config.toml
n_head = 4
norm_place = "pre"
tie_embeddings = false
init = "orth"
init_std_qkv = 0.0858
init_std_down = 0.0
decay_shape = "linear"
Each number is 200 + 20 x the weight over its row's rms, rounded and kept within 0 to 999. Layers, rows and columns count from 0. The size before them is the row's rms in percent of the matrix's.

# layer 11 MLP up, 320x128, rms 0.141, rows 66-84, columns 0-127
096,226,197,194,201,198,192,195,186,184,150,200,194,197,225,224,187,177,193,206,193,218,213,184,196,159,202,206,175,206,194,222,203,196,196,220,200,194,184,210,207,220,163,192,196,239,202,221,206,186,179,178,198,194,185,164,232,233,169,223,201,216,179,195,188,212,197,205,218,218,230,201,172,170,217,214,192,202,221,186,184,166,205,191,189,195,210,218,205,202,230,187,196,208,179,209,216,192,251,208,210,237,258,195,214,175,207,209,193,177,205,223,213,192,196,172,223,152,190,187,167,252,214,184,179,215,249,204,213
097,221,213,178,209,178,216,198,201,214,181,187,193,174,202,195,217,205,228,173,220,199,168,204,211,182,204,248,196,234,185,188,175,219,219,208,189,228,233,161,217,198,168,202,200,174,181,228,208,171,217,227,212,179,194,211,197,193,198,185,215,212,196,209,210,191,218,186,170,208,207,258,145,216,191,220,214,229,200,215,223,214,183,230,223,211,196,179,203,250,199,219,241,187,202,198,172,194,213,174,219,189,174,187,211,206,208,185,223,237,230,194,195,205,209,233,196,203,214,237,200,210,213,195,196,199,217,173,221
099,201,189,180,200,217,235,192,202,229,215,227,187,158,215,179,215,205,207,218,167,186,174,196,210,224,178,175,208,193,204,168,247,201,187,178,218,217,240,220,212,208,186,182,190,231,169,226,232,190,216,168,186,177,201,181,210,193,222,176,207,190,229,188,229,193,200,196,210,182,191,198,178,194,189,214,198,183,185,208,216,227,171,201,221,198,185,228,181,224,185,215,231,148,215,219,207,230,225,195,211,225,188,207,187,201,217,186,182,169,246,219,209,205,193,219,211,214,181,179,226,242,187,200,206,196,203,163,187
126,182,211,169,190,203,197,181,171,219,190,189,234,188,190,208,217,189,220,200,218,193,163,175,200,214,201,185,212,177,198,175,197,211,191,256,168,216,208,206,232,192,200,175,239,216,189,177,215,180,196,214,204,210,197,170,222,202,232,177,201,185,188,214,200,206,203,204,199,170,177,225,217,189,198,204,235,223,232,197,193,209,165,180,219,184,174,154,217,194,227,176,206,201,171,192,219,173,200,179,193,214,176,195,171,206,214,211,242,166,173,222,224,222,201,194,200,143,228,193,176,199,206,216,203,198,176,176,209
111,189,205,217,156,206,213,250,197,210,207,227,179,198,186,187,177,221,196,175,221,189,225,161,224,193,211,204,217,178,202,264,186,184,220,185,187,182,212,186,161,205,211,234,203,182,189,230,216,210,188,226,195,188,202,190,232,237,227,192,213,227,179,195,188,203,195,213,183,221,231,197,158,203,195,202,183,188,204,183,185,193,192,185,197,162,179,227,184,203,182,227,192,219,206,200,210,193,187,188,223,174,193,210,173,172,218,206,183,177,201,261,195,208,181,226,220,213,222,224,198,210,215,188,192,181,188,180,185
099,210,185,244,198,183,222,190,203,222,184,244,220,226,191,163,208,193,192,195,193,211,194,221,208,195,201,212,243,211,170,232,205,179,228,214,200,168,196,201,210,203,217,185,196,208,202,204,204,193,192,207,173,213,170,183,166,181,234,181,168,218,204,257,209,153,229,207,180,216,166,187,185,209,199,239,197,148,207,208,223,168,197,180,199,195,190,251,202,167,204,209,210,196,192,221,188,185,203,192,181,167,186,193,197,178,190,206,208,197,205,216,187,210,202,216,197,191,182,234,217,175,212,220,198,218,163,189,194
100,222,239,199,221,190,208,162,214,159,204,222,200,218,207,152,190,214,172,230,241,193,181,208,189,198,205,196,194,181,243,243,197,222,205,200,224,192,202,201,169,203,200,232,217,227,188,180,179,209,152,223,189,196,191,186,214,147,218,175,195,230,196,202,216,215,188,204,191,186,212,191,206,213,202,238,207,242,199,202,224,192,209,196,219,225,231,220,209,212,178,195,210,200,195,181,204,220,194,182,212,202,211,198,185,192,236,199,237,207,182,230,207,191,175,191,201,176,160,213,199,231,209,186,222,215,198,172,186
094,165,227,218,186,217,208,202,217,175,209,187,182,167,207,205,188,226,191,196,205,173,199,193,226,197,191,203,198,184,186,214,177,223,181,220,229,188,185,178,191,217,192,210,209,156,248,192,168,202,168,166,219,193,216,223,220,188,196,164,251,171,245,229,191,220,188,211,193,192,195,192,195,181,210,203,190,244,190,176,155,217,196,225,180,179,209,197,199,197,223,218,228,208,205,186,196,195,224,174,176,203,186,164,172,209,194,203,210,180,188,207,180,190,216,240,172,199,198,195,208,209,220,177,163,195,179,222,208
096,200,189,219,200,199,240,195,185,242,181,218,210,217,216,242,195,193,239,237,184,186,212,223,172,198,177,219,226,201,217,191,159,224,213,173,221,233,215,192,183,203,189,174,197,169,198,205,229,184,208,182,171,197,237,196,202,176,222,205,187,217,189,184,176,196,215,181,197,194,157,218,214,217,200,209,190,200,210,205,188,190,213,235,207,166,188,145,239,208,204,192,238,185,183,211,206,188,219,218,173,215,195,222,196,176,200,203,201,224,193,211,203,195,234,220,170,210,188,203,206,198,174,196,183,197,179,222,152
098,185,198,217,200,203,198,197,176,178,207,186,223,192,213,162,133,205,178,198,170,181,164,202,217,216,189,175,211,247,214,181,201,189,217,202,201,208,209,190,242,209,203,194,207,187,194,192,191,180,218,195,218,203,211,184,185,211,189,148,165,203,216,186,208,176,197,216,187,219,212,208,189,211,218,217,228,143,186,186,206,209,196,193,207,195,206,190,209,206,210,213,188,178,245,225,236,189,199,190,204,171,155,188,205,174,203,226,193,206,235,164,184,224,187,206,198,204,183,252,190,192,185,198,185,171,229,198,213
102,202,214,235,175,239,207,233,202,190,201,205,200,240,214,185,188,201,206,234,206,206,178,190,181,226,202,167,197,192,216,157,165,209,183,183,215,177,209,185,172,183,190,218,226,208,222,231,180,179,183,206,200,178,214,173,176,180,177,216,195,195,225,221,195,212,221,170,178,200,182,175,187,189,199,212,213,196,209,197,241,254,198,239,201,217,181,202,207,212,225,204,209,209,238,200,204,201,182,178,187,176,201,168,199,198,210,223,204,219,209,190,217,208,227,199,198,197,229,238,196,169,192,154,216,170,179,173,225
096,205,192,195,218,217,204,195,206,195,236,192,183,188,200,245,196,219,221,203,207,208,220,174,209,179,189,199,192,176,198,196,220,177,195,173,235,181,180,189,187,180,196,214,183,184,199,191,201,203,204,197,211,208,193,209,192,143,199,137,191,181,261,184,182,173,203,190,221,167,218,206,211,213,226,208,227,198,185,224,197,159,206,235,171,208,193,208,161,186,213,190,166,208,207,237,236,197,212,200,235,214,215,185,200,217,198,190,200,186,186,188,202,213,190,171,190,208,235,216,208,217,220,239,197,212,191,172,165
100,222,180,198,193,212,199,229,206,227,196,191,224,175,194,212,167,228,202,209,205,233,191,189,200,205,176,212,212,185,201,212,187,197,225,179,200,219,223,216,201,201,175,202,217,224,188,208,177,206,221,166,189,181,190,172,211,212,231,210,215,190,237,171,221,234,194,202,228,202,234,231,203,242,166,194,178,235,228,179,166,216,215,210,151,227,192,179,216,196,200,194,187,176,199,218,195,186,196,189,187,236,244,189,183,219,176,232,190,202,188,214,208,208,186,148,184,166,196,212,199,194,211,181,200,227,199,165,194
102,190,218,177,218,198,196,223,161,238,236,178,218,186,178,186,172,215,164,177,203,161,208,187,264,178,210,156,225,191,169,179,179,197,216,192,199,215,190,213,210,212,175,203,194,203,221,224,201,176,193,179,198,202,165,199,178,168,229,182,193,195,184,210,210,162,197,173,186,198,186,161,199,184,220,205,217,171,170,186,213,213,204,205,229,210,193,205,215,208,215,178,214,211,199,201,211,190,192,218,186,216,195,214,170,198,213,226,190,207,224,218,204,195,163,179,180,194,207,167,245,167,176,205,216,206,208,212,206
106,206,193,197,199,171,195,218,214,191,206,185,262,208,199,221,181,222,188,186,241,165,226,206,198,232,206,193,225,163,179,177,183,213,221,185,210,181,189,197,193,182,208,166,203,195,226,217,188,185,176,210,219,211,182,189,155,194,187,208,182,211,200,201,206,155,213,192,199,220,202,227,222,213,181,210,193,199,223,197,194,156,215,202,234,217,205,161,185,204,217,197,189,198,185,214,195,193,215,214,232,198,172,239,234,207,153,212,196,220,185,211,176,194,143,194,225,198,181,185,201,219,195,194,163,191,178,202,215
099,198,188,200,223,195,196,202,194,193,193,166,214,233,210,223,213,200,210,215,190,178,212,202,159,210,238,244,198,156,196,231,217,209,196,172,222,173,196,223,219,196,213,187,201,219,233,206,210,183,210,173,200,221,230,182,202,210,239,229,197,212,178,234,213,196,202,215,207,192,212,208,218,216,160,171,212,190,197,193,196,211,235,176,179,222,209,197,210,202,193,162,174,176,195,190,195,180,220,178,211,201,197,182,171,209,182,171,169,213,214,252,189,201,186,193,194,218,168,177,200,151,192,219,204,204,221,156,216
099,179,217,197,167,181,216,224,176,205,209,199,201,177,209,227,161,172,196,196,211,190,225,181,202,201,179,200,188,168,200,191,178,184,204,199,171,203,246,201,191,191,233,188,216,213,182,208,206,175,219,220,189,198,205,186,224,162,202,186,172,206,173,182,187,185,215,188,186,158,219,209,183,203,242,204,179,217,255,198,196,214,213,176,200,204,189,187,194,249,217,199,195,190,199,177,193,255,168,172,183,236,197,213,183,212,201,201,214,183,193,200,216,196,240,182,247,221,207,191,207,211,188,184,209,200,215,229,169
097,194,171,225,202,206,161,215,190,194,195,205,223,167,177,218,257,185,260,168,197,178,195,221,207,163,175,181,158,200,214,175,175,193,226,220,192,214,193,171,212,206,170,223,202,206,201,201,180,230,194,204,199,176,214,193,192,209,184,215,172,192,224,191,218,211,179,208,203,178,196,211,182,186,228,212,227,188,215,213,218,201,193,184,206,209,207,212,152,175,188,200,165,201,199,187,197,169,201,195,230,212,184,193,207,207,221,155,193,218,190,221,179,206,208,162,224,220,197,194,194,221,188,233,179,234,178,202,197
095,209,208,188,203,207,199,226,224,207,222,235,213,208,178,223,212,193,209,150,190,177,192,184,198,192,208,216,212,186,191,229,214,218,185,210,184,203,207,174,220,227,227,177,181,192,209,163,194,185,187,239,199,165,224,215,167,175,214,211,230,200,159,194,189,243,173,186,175,185,218,180,204,212,195,201,221,170,197,198,191,214,203,212,170,243,183,194,219,176,202,189,184,220,201,185,174,206,223,192,162,198,220,187,179,238,160,210,180,218,217,179,149,184,186,219,200,185,204,214,200,216,208,179,187,183,221,172,181
# layer 11 MLP down (transposed), 320x128, rms 0.136, rows 66-83, columns 0-127
096,223,200,185,180,242,207,232,177,235,194,215,189,219,242,228,204,208,231,172,195,202,217,216,212,229,186,178,193,217,206,192,219,177,204,224,191,192,207,189,207,159,176,237,195,178,202,208,204,190,238,192,248,199,209,209,190,193,211,187,207,198,175,184,184,180,165,202,171,216,211,215,207,210,213,166,183,216,152,185,155,219,178,210,209,236,239,220,183,196,205,189,209,200,202,199,208,192,223,200,214,181,196,180,231,232,213,188,217,151,224,183,190,190,192,193,185,165,209,196,207,201,218,203,170,193,208,205,228
098,198,179,206,163,215,191,195,216,168,202,213,202,216,218,205,219,223,205,194,222,217,199,215,177,193,211,179,186,220,194,192,243,173,227,182,185,180,194,211,168,212,207,211,237,216,163,204,200,237,214,178,203,186,229,176,206,194,221,186,193,200,208,217,148,162,163,196,209,210,194,175,218,170,184,173,202,195,232,227,212,192,166,192,202,203,206,222,206,237,166,202,203,220,214,180,205,220,197,182,222,184,178,208,163,150,195,221,176,211,188,186,215,191,197,199,170,219,221,187,222,172,183,182,189,188,166,225,216
098,225,216,223,178,212,223,221,162,202,214,221,191,204,227,207,179,183,185,193,193,195,163,203,203,179,184,198,220,181,171,187,184,185,222,218,193,194,173,214,198,219,169,218,199,220,180,197,204,178,200,172,225,193,184,201,216,194,191,189,210,205,234,184,217,212,237,222,209,201,159,224,236,205,231,234,218,243,209,145,192,206,211,208,196,240,198,171,159,171,186,180,231,178,221,182,193,199,191,212,211,200,209,197,147,204,178,204,187,231,170,189,219,195,230,188,182,189,185,219,200,196,222,207,192,191,184,198,225
111,208,205,203,195,213,210,193,213,200,200,204,176,143,192,187,206,193,212,203,226,188,206,188,209,171,204,192,240,179,222,179,177,229,202,217,204,213,211,209,196,150,197,183,235,184,178,202,190,181,179,164,138,191,208,210,206,187,189,179,167,201,190,194,174,174,195,202,200,213,179,193,187,205,230,221,206,189,217,213,195,205,173,220,223,212,193,183,198,175,216,149,226,197,180,204,217,207,206,206,194,206,197,193,160,207,203,209,230,171,218,202,211,190,187,197,199,174,202,220,176,168,209,211,215,264,200,147,222
108,175,172,224,194,174,198,235,209,203,208,231,208,188,209,231,170,216,182,208,196,179,216,172,192,206,185,168,182,204,210,223,204,191,225,203,223,168,189,171,205,227,202,213,192,170,206,186,190,210,204,227,253,179,194,204,200,194,200,203,212,196,177,200,170,192,209,204,155,142,178,197,215,171,197,233,196,164,218,186,200,195,202,215,216,205,189,189,195,202,204,209,194,241,203,208,201,217,160,188,172,194,193,209,153,223,187,156,178,226,207,215,173,169,173,228,206,210,182,188,175,180,208,210,192,216,209,177,221
098,174,207,206,221,241,214,201,160,176,205,228,193,190,232,204,232,216,225,216,231,183,231,215,225,201,191,198,184,191,206,192,197,215,184,181,219,192,201,206,200,182,184,205,158,170,204,201,192,198,197,214,182,202,216,205,191,186,212,154,216,208,184,200,194,183,219,215,196,236,171,194,191,225,171,205,189,195,205,187,166,208,200,184,200,193,179,192,211,189,185,182,214,176,206,232,222,211,179,180,215,197,163,191,303,204,201,210,188,202,194,168,193,206,200,206,212,206,177,201,183,212,191,211,231,218,238,208,172
103,178,235,168,199,222,166,169,201,218,194,196,200,190,142,215,169,192,184,162,190,191,148,179,208,173,206,196,207,200,219,172,204,216,218,188,204,197,196,207,200,185,180,221,224,183,137,197,218,149,213,205,199,188,215,200,175,199,162,194,202,188,210,203,169,229,205,174,227,195,220,227,231,214,188,216,221,203,195,210,196,219,198,225,176,186,173,207,210,218,181,214,177,211,222,189,200,207,219,171,188,177,189,206,163,200,231,200,224,200,186,217,184,199,207,189,188,191,215,198,223,221,183,222,224,180,191,226,196
096,194,207,183,201,272,180,199,197,208,190,181,189,225,205,172,186,187,184,218,198,210,201,194,151,207,194,196,193,186,204,203,212,160,216,195,196,216,193,189,201,193,205,181,209,199,167,183,187,187,188,186,117,192,238,189,185,217,210,204,232,226,196,166,196,203,174,183,212,208,186,182,187,223,197,201,186,180,182,183,176,195,173,210,190,188,175,183,205,218,201,202,208,172,183,217,211,241,146,218,200,221,219,188,197,200,219,199,227,201,224,181,195,225,215,223,205,198,160,200,219,183,194,170,224,191,190,203,222
098,231,168,226,188,177,192,194,202,187,212,219,187,181,168,171,192,169,186,196,225,214,229,196,218,194,226,239,180,162,197,179,166,191,238,224,205,204,203,218,201,227,210,187,176,222,214,207,195,209,211,241,199,178,188,193,148,231,168,174,212,219,210,199,194,212,163,212,165,185,201,165,174,195,187,199,204,193,215,227,172,214,183,209,199,201,182,190,225,183,175,221,199,194,204,169,192,201,195,189,189,209,191,193,197,224,207,208,190,207,231,178,168,228,169,197,190,219,193,183,217,197,242,186,229,214,173,174,215
095,205,199,183,199,183,220,212,201,172,175,194,246,225,174,212,189,166,198,221,205,192,180,175,237,221,216,148,197,200,189,178,203,213,201,209,195,217,204,206,218,195,177,210,210,201,213,208,168,203,215,191,166,191,163,218,221,226,192,213,156,182,249,213,177,164,206,197,190,224,213,193,213,204,238,180,251,207,159,164,198,191,232,187,186,204,187,176,189,204,208,203,205,205,166,176,178,208,200,158,191,199,188,210,205,192,208,185,210,171,231,220,185,212,205,194,193,205,190,207,164,158,203,175,186,206,206,192,204
099,222,196,206,191,149,179,204,233,204,234,240,196,213,202,184,209,201,174,198,201,214,201,214,207,186,171,219,221,190,206,160,209,189,168,210,229,177,173,218,200,167,202,197,219,211,206,205,204,186,189,212,238,208,206,155,223,175,192,232,233,206,205,189,201,191,202,188,201,205,207,209,185,166,182,219,205,218,208,183,218,187,181,236,196,214,202,190,177,180,191,161,205,207,220,168,222,204,228,202,215,213,193,223,104,189,216,222,199,187,211,201,212,218,172,195,203,175,197,218,194,175,201,206,203,215,190,199,207
096,194,217,201,164,156,185,184,181,234,218,176,213,228,213,206,206,202,180,199,223,195,212,177,207,173,182,201,174,169,218,197,192,196,183,210,217,190,192,240,204,232,195,205,173,180,196,205,213,188,210,169,177,183,233,266,214,231,180,212,193,229,184,201,199,214,221,197,188,180,184,176,241,204,207,213,194,236,190,222,222,173,185,195,209,206,222,182,207,206,206,191,190,184,215,225,193,198,212,203,223,188,224,205,208,214,184,181,206,176,189,229,205,175,167,223,203,177,175,207,155,177,250,183,214,192,196,225,190
101,214,174,228,197,241,216,177,209,203,193,191,222,168,198,172,193,186,190,229,225,237,184,203,196,213,215,218,167,178,209,166,185,190,234,251,193,176,237,189,185,215,199,197,217,195,226,204,192,205,174,199,165,176,212,194,213,223,221,174,225,211,199,224,185,201,191,179,191,187,195,180,240,202,200,196,158,227,199,219,195,230,188,251,192,171,185,204,192,183,195,237,197,210,233,208,221,198,198,197,205,207,230,206,162,209,189,208,229,225,185,189,223,207,220,223,210,182,200,215,189,199,205,203,221,163,218,174,214
105,221,201,224,176,207,189,210,216,211,205,206,192,195,189,237,193,190,189,174,171,209,240,215,183,240,192,191,229,194,171,186,187,189,178,226,208,193,177,162,191,227,192,218,173,197,222,197,174,211,233,210,190,167,208,209,208,165,212,221,180,207,200,181,219,198,209,199,176,216,203,209,215,183,240,201,209,185,211,177,202,170,178,196,186,208,205,186,180,221,198,194,181,237,187,216,240,204,213,247,137,215,201,187,184,179,194,181,232,202,207,137,204,225,208,235,200,185,193,198,203,208,228,184,213,210,203,185,205
106,200,180,236,185,275,202,175,176,194,226,194,218,189,208,206,186,200,217,214,183,191,229,179,207,171,184,215,203,170,219,202,200,193,203,210,199,215,193,187,192,229,210,222,218,220,224,212,215,223,181,183,119,202,203,207,222,206,190,185,190,200,200,198,217,167,221,194,188,181,210,220,197,223,217,185,181,197,165,161,226,184,217,193,216,201,215,214,192,203,194,201,180,195,234,171,195,178,199,185,208,173,174,206,265,198,211,216,195,226,195,205,178,207,158,204,217,204,190,223,208,206,184,189,195,185,214,219,192
101,195,200,183,165,125,195,204,200,183,186,241,201,213,222,175,194,197,214,183,193,185,173,214,242,206,187,204,229,189,211,185,194,198,213,173,203,183,205,205,232,195,198,209,176,194,195,199,215,172,185,189,193,201,144,198,179,190,204,184,173,185,146,226,203,216,187,210,201,210,210,225,254,212,196,173,165,183,186,179,199,178,194,225,204,175,187,176,182,211,203,212,185,203,184,209,200,183,202,187,177,206,203,192,153,201,217,224,204,196,213,169,202,196,202,193,193,209,226,211,197,229,168,184,216,158,219,213,177
097,210,196,221,203,172,185,190,206,225,195,168,208,182,192,196,255,227,220,213,234,180,168,198,216,198,189,195,200,192,207,185,206,194,229,205,236,224,170,199,208,230,187,205,212,181,207,201,198,188,177,227,288,196,212,210,207,242,190,228,170,202,228,202,180,215,195,215,192,244,218,194,173,196,207,207,198,178,179,214,180,205,206,181,209,204,186,190,195,190,205,155,209,214,212,187,196,195,205,186,207,220,181,197,136,196,176,212,186,207,197,190,223,173,189,220,212,204,178,184,192,199,177,174,231,197,196,213,205
097,190,208,196,201,217,191,198,165,176,228,192,175,207,155,217,183,208,179,241,184,178,195,229,217,216,193,200,210,223,202,205,199,187,194,179,213,192,182,209,217,175,234,192,178,153,174,198,200,230,202,255,188,191,186,191,223,198,192,187,225,200,176,177,217,203,183,194,221,184,179,224,189,213,220,199,204,198,195,203,190,234,211,196,210,206,219,213,214,190,228,213,190,185,169,192,179,204,192,210,161,209,178,222,274,175,236,207,187,179,180,203,205,192,190,198,183,181,195,213,165,209,169,165,214,194,180,166,184
# layer 11 MLP gate, 320x128, rms 0.144, rows 67-84, columns 0-127
104,209,190,174,158,171,191,172,183,210,197,197,199,233,225,231,222,187,231,227,191,209,212,191,211,208,215,176,202,215,200,240,210,162,215,196,217,187,203,223,179,181,195,169,195,222,270,199,216,184,211,197,198,200,185,217,168,178,193,207,207,195,192,222,235,204,199,212,211,191,200,195,196,214,215,217,228,231,205,199,219,196,195,214,205,204,238,169,199,215,204,229,174,265,203,194,225,210,187,185,222,179,178,206,200,196,203,202,171,208,201,155,212,217,198,186,227,227,212,158,211,217,180,189,214,206,197,173,185
090,200,166,163,185,188,166,180,180,140,223,173,191,224,187,196,172,187,174,191,200,233,198,239,171,180,185,198,186,204,204,209,211,212,186,181,187,215,171,183,218,182,201,215,204,205,202,208,242,192,187,199,208,227,223,203,234,229,157,175,216,170,193,214,181,186,188,199,222,221,201,209,200,204,178,172,156,204,216,197,243,198,165,213,178,210,206,192,223,218,207,220,198,202,202,188,216,176,206,189,198,169,211,206,194,208,240,214,177,162,184,210,209,217,191,192,172,152,188,215,181,204,214,185,209,195,186,211,207
113,226,192,182,193,179,181,197,209,212,201,186,210,196,190,184,198,171,261,172,237,204,194,168,195,186,204,215,194,181,210,215,197,188,219,212,186,201,191,199,222,199,193,179,240,223,224,206,205,188,183,203,224,201,177,159,226,216,193,184,196,184,239,161,171,200,213,187,202,197,184,218,249,161,178,201,237,223,223,172,192,186,209,192,168,183,225,203,197,228,210,201,215,168,197,193,195,180,185,175,227,209,195,187,183,215,211,195,227,162,191,224,234,169,221,215,194,198,229,209,194,185,224,193,224,161,209,178,205
107,213,211,202,189,174,175,239,178,225,204,203,208,196,220,196,202,223,200,214,175,204,241,231,217,190,205,188,182,231,203,173,230,210,192,208,186,224,193,210,185,178,199,183,226,194,201,201,194,175,192,190,218,229,193,224,172,203,203,197,197,232,198,205,195,176,178,254,230,181,179,197,221,185,223,206,168,198,202,176,194,224,187,196,183,198,226,201,246,191,224,196,194,153,228,161,199,191,212,201,198,200,217,205,178,229,200,158,198,189,204,198,191,161,215,181,198,179,175,174,238,232,163,181,217,179,223,188,183
100,214,199,217,189,193,213,200,198,227,200,199,218,194,227,233,199,192,164,204,170,227,192,234,213,209,185,203,200,206,198,221,171,166,198,212,183,167,232,181,197,203,214,207,194,247,209,207,209,196,176,200,222,219,177,182,191,191,191,184,193,233,229,193,215,178,199,209,211,241,210,219,261,182,199,221,187,233,185,232,192,183,197,189,210,213,209,192,179,222,185,211,183,212,186,250,186,139,202,163,201,230,204,190,224,167,199,181,224,220,183,181,200,208,241,216,181,209,190,209,200,190,222,189,213,207,186,211,177
095,227,208,195,183,186,213,188,198,235,207,189,180,193,157,160,204,200,234,193,218,230,204,201,181,193,189,201,196,213,198,222,177,218,142,169,182,170,208,208,213,203,192,197,200,183,233,206,193,210,157,197,219,234,219,183,221,181,213,243,205,154,192,165,212,186,197,219,210,194,195,223,189,198,195,220,158,181,240,224,202,192,211,192,212,185,229,196,200,212,184,215,197,203,204,198,216,222,226,212,213,205,223,195,203,223,197,229,222,168,207,200,159,217,227,174,231,194,191,187,183,221,226,184,204,169,173,182,209
099,195,188,195,205,201,206,205,227,209,214,220,208,207,187,240,207,207,218,181,206,253,202,169,225,190,216,190,196,216,217,221,210,197,215,207,199,151,171,189,196,232,137,190,237,183,242,201,194,197,199,210,203,212,186,206,231,198,175,200,175,220,246,185,194,210,224,189,186,207,206,223,190,159,199,243,204,218,185,177,184,192,204,182,177,171,176,225,191,225,222,212,205,195,192,190,186,211,217,198,202,197,193,223,205,173,196,166,211,209,210,242,245,149,210,203,201,200,184,214,206,194,211,198,193,174,225,208,189
096,191,206,190,210,187,171,220,184,207,212,221,214,196,225,201,185,201,214,191,203,198,199,234,210,186,200,182,195,212,222,193,211,225,214,192,194,202,182,206,181,219,188,176,235,218,223,193,215,184,141,154,186,216,150,173,213,196,212,217,225,171,217,216,229,208,166,217,214,206,197,220,219,163,183,194,220,215,217,176,192,254,187,182,168,183,197,196,207,196,180,223,192,203,193,224,205,217,157,177,198,199,215,232,180,207,210,219,245,172,175,177,204,191,198,181,208,217,202,242,180,222,193,177,195,186,202,164,200
106,205,160,191,207,206,203,190,187,221,219,186,212,238,193,212,172,151,202,201,186,218,212,236,179,199,197,208,171,209,221,217,200,214,143,239,207,225,210,216,181,179,218,173,188,228,209,220,184,138,202,178,213,178,236,194,220,220,194,212,209,218,213,175,226,171,175,180,209,163,207,181,205,195,205,179,190,212,202,207,235,192,161,187,208,219,189,231,208,165,203,212,204,170,200,192,206,158,191,208,204,190,199,215,195,194,205,216,207,235,169,209,207,211,211,183,178,163,192,203,189,195,187,191,189,194,203,223,182
098,194,186,197,207,153,217,151,196,209,230,205,229,178,199,173,164,211,215,178,179,192,223,214,183,210,201,199,211,192,195,243,224,183,197,200,154,213,187,223,218,203,173,194,217,226,182,198,251,207,203,179,199,238,186,212,219,205,209,196,172,211,181,192,217,153,192,172,231,165,226,191,211,176,188,199,211,189,221,230,196,190,183,211,232,220,225,168,167,188,211,203,185,218,211,183,192,214,189,215,221,256,205,216,185,185,204,192,203,206,208,190,187,200,190,195,230,216,179,195,217,194,211,197,235,213,209,221,191
100,192,179,219,195,174,195,209,198,191,209,186,224,210,240,229,184,209,227,199,158,203,212,198,200,210,225,187,184,203,227,229,178,249,175,183,218,225,182,204,197,223,243,180,217,185,196,208,179,176,202,179,206,209,211,191,191,193,227,178,199,225,157,211,206,173,207,230,168,188,180,200,232,206,218,205,189,187,228,184,208,204,192,199,204,198,225,229,198,199,221,196,201,182,156,164,206,215,198,233,213,175,178,198,183,182,199,204,205,172,177,202,222,192,228,213,201,180,159,169,227,177,222,196,211,166,225,159,205
100,173,186,195,202,204,156,220,194,231,223,209,187,223,200,213,185,206,195,205,171,169,223,194,186,193,172,215,166,186,205,167,216,203,195,240,213,195,177,235,183,249,225,184,211,201,220,175,163,199,239,180,204,214,188,159,194,201,174,225,222,216,203,209,218,204,195,226,206,201,206,232,204,223,186,199,197,169,215,225,208,196,195,160,200,209,219,196,196,205,225,173,223,181,202,219,220,194,183,187,223,188,178,214,183,203,191,194,171,203,204,210,234,147,178,156,223,199,224,189,216,214,179,211,225,210,180,208,213
104,219,228,178,185,189,159,191,193,243,199,178,186,200,219,193,180,134,176,217,172,208,201,182,170,190,188,197,147,160,196,169,192,194,205,242,211,228,201,222,183,209,202,209,191,185,230,196,185,174,213,188,205,219,185,184,181,173,236,216,169,196,208,174,205,214,194,168,192,185,172,196,221,180,191,212,208,205,209,210,178,213,202,215,191,192,196,197,168,211,206,183,198,179,210,195,193,225,212,190,256,205,206,211,170,184,178,195,213,222,198,192,228,197,226,189,194,202,189,218,185,184,181,186,195,176,224,167,231
098,220,195,208,200,181,222,184,176,216,204,185,216,208,193,224,182,228,205,223,199,187,185,178,175,207,187,201,211,211,178,201,200,194,201,198,188,168,217,197,205,179,159,208,200,202,191,206,182,198,219,177,225,211,218,172,191,168,237,160,188,226,210,208,187,164,204,200,166,184,223,203,215,187,216,205,160,213,188,235,217,204,201,150,217,207,172,196,176,203,189,208,172,186,217,208,208,218,188,203,193,194,203,239,166,244,202,162,236,180,200,205,180,211,222,190,217,207,137,192,245,214,191,182,209,177,179,213,174
099,215,189,196,177,202,236,167,216,202,224,216,218,219,230,214,187,201,190,222,178,166,165,154,188,220,216,192,216,212,178,201,204,218,206,168,200,233,203,198,231,216,215,187,221,192,207,197,217,197,191,202,202,190,183,219,212,205,173,206,205,218,225,192,221,230,180,185,196,188,227,197,239,195,211,208,227,223,198,212,222,226,196,224,234,160,190,195,195,257,197,219,206,202,190,196,221,191,159,203,219,223,202,210,210,177,198,210,224,239,207,198,187,203,211,214,165,194,212,188,211,223,180,185,226,160,249,180,171
099,227,190,181,206,227,227,166,236,195,213,189,181,198,221,199,223,231,246,212,175,202,220,217,190,228,166,217,201,207,206,182,229,194,175,193,192,195,184,194,212,241,221,219,223,186,202,223,202,182,201,165,213,207,211,193,203,231,221,183,198,210,225,231,232,182,213,203,179,201,192,197,186,214,181,181,238,172,182,176,219,210,191,216,237,202,261,231,168,212,198,218,229,197,215,183,203,230,177,196,213,217,194,211,193,232,219,189,159,181,191,196,214,174,204,229,194,195,178,184,225,215,180,188,209,191,189,197,203
095,209,249,211,202,200,216,157,200,232,193,223,162,197,209,240,206,216,197,194,185,184,217,188,181,199,226,156,186,225,230,200,224,205,168,226,196,216,195,216,244,200,192,205,215,226,210,201,193,205,220,223,214,199,245,198,187,218,201,217,223,184,176,203,202,175,170,191,197,186,206,252,165,208,203,188,186,228,191,192,220,214,203,206,181,197,201,179,192,185,219,155,201,234,215,218,233,219,217,218,225,208,166,202,164,198,176,177,193,199,177,217,192,189,245,199,217,207,177,200,216,207,178,187,199,202,224,210,197
094,221,215,223,219,216,205,150,163,207,219,191,210,219,199,214,199,196,210,192,218,186,182,200,174,205,192,224,222,168,154,171,173,195,179,222,204,231,193,201,206,179,151,178,214,176,258,178,183,194,187,169,213,202,180,196,240,221,186,185,207,199,243,207,236,216,199,204,214,248,234,223,199,198,181,203,200,209,220,227,203,185,221,195,193,200,165,215,220,225,211,215,209,195,191,188,180,215,207,183,198,204,228,192,210,176,210,181,205,183,213,208,208,180,240,194,184,217,225,201,205,212,215,219,186,201,235,195,197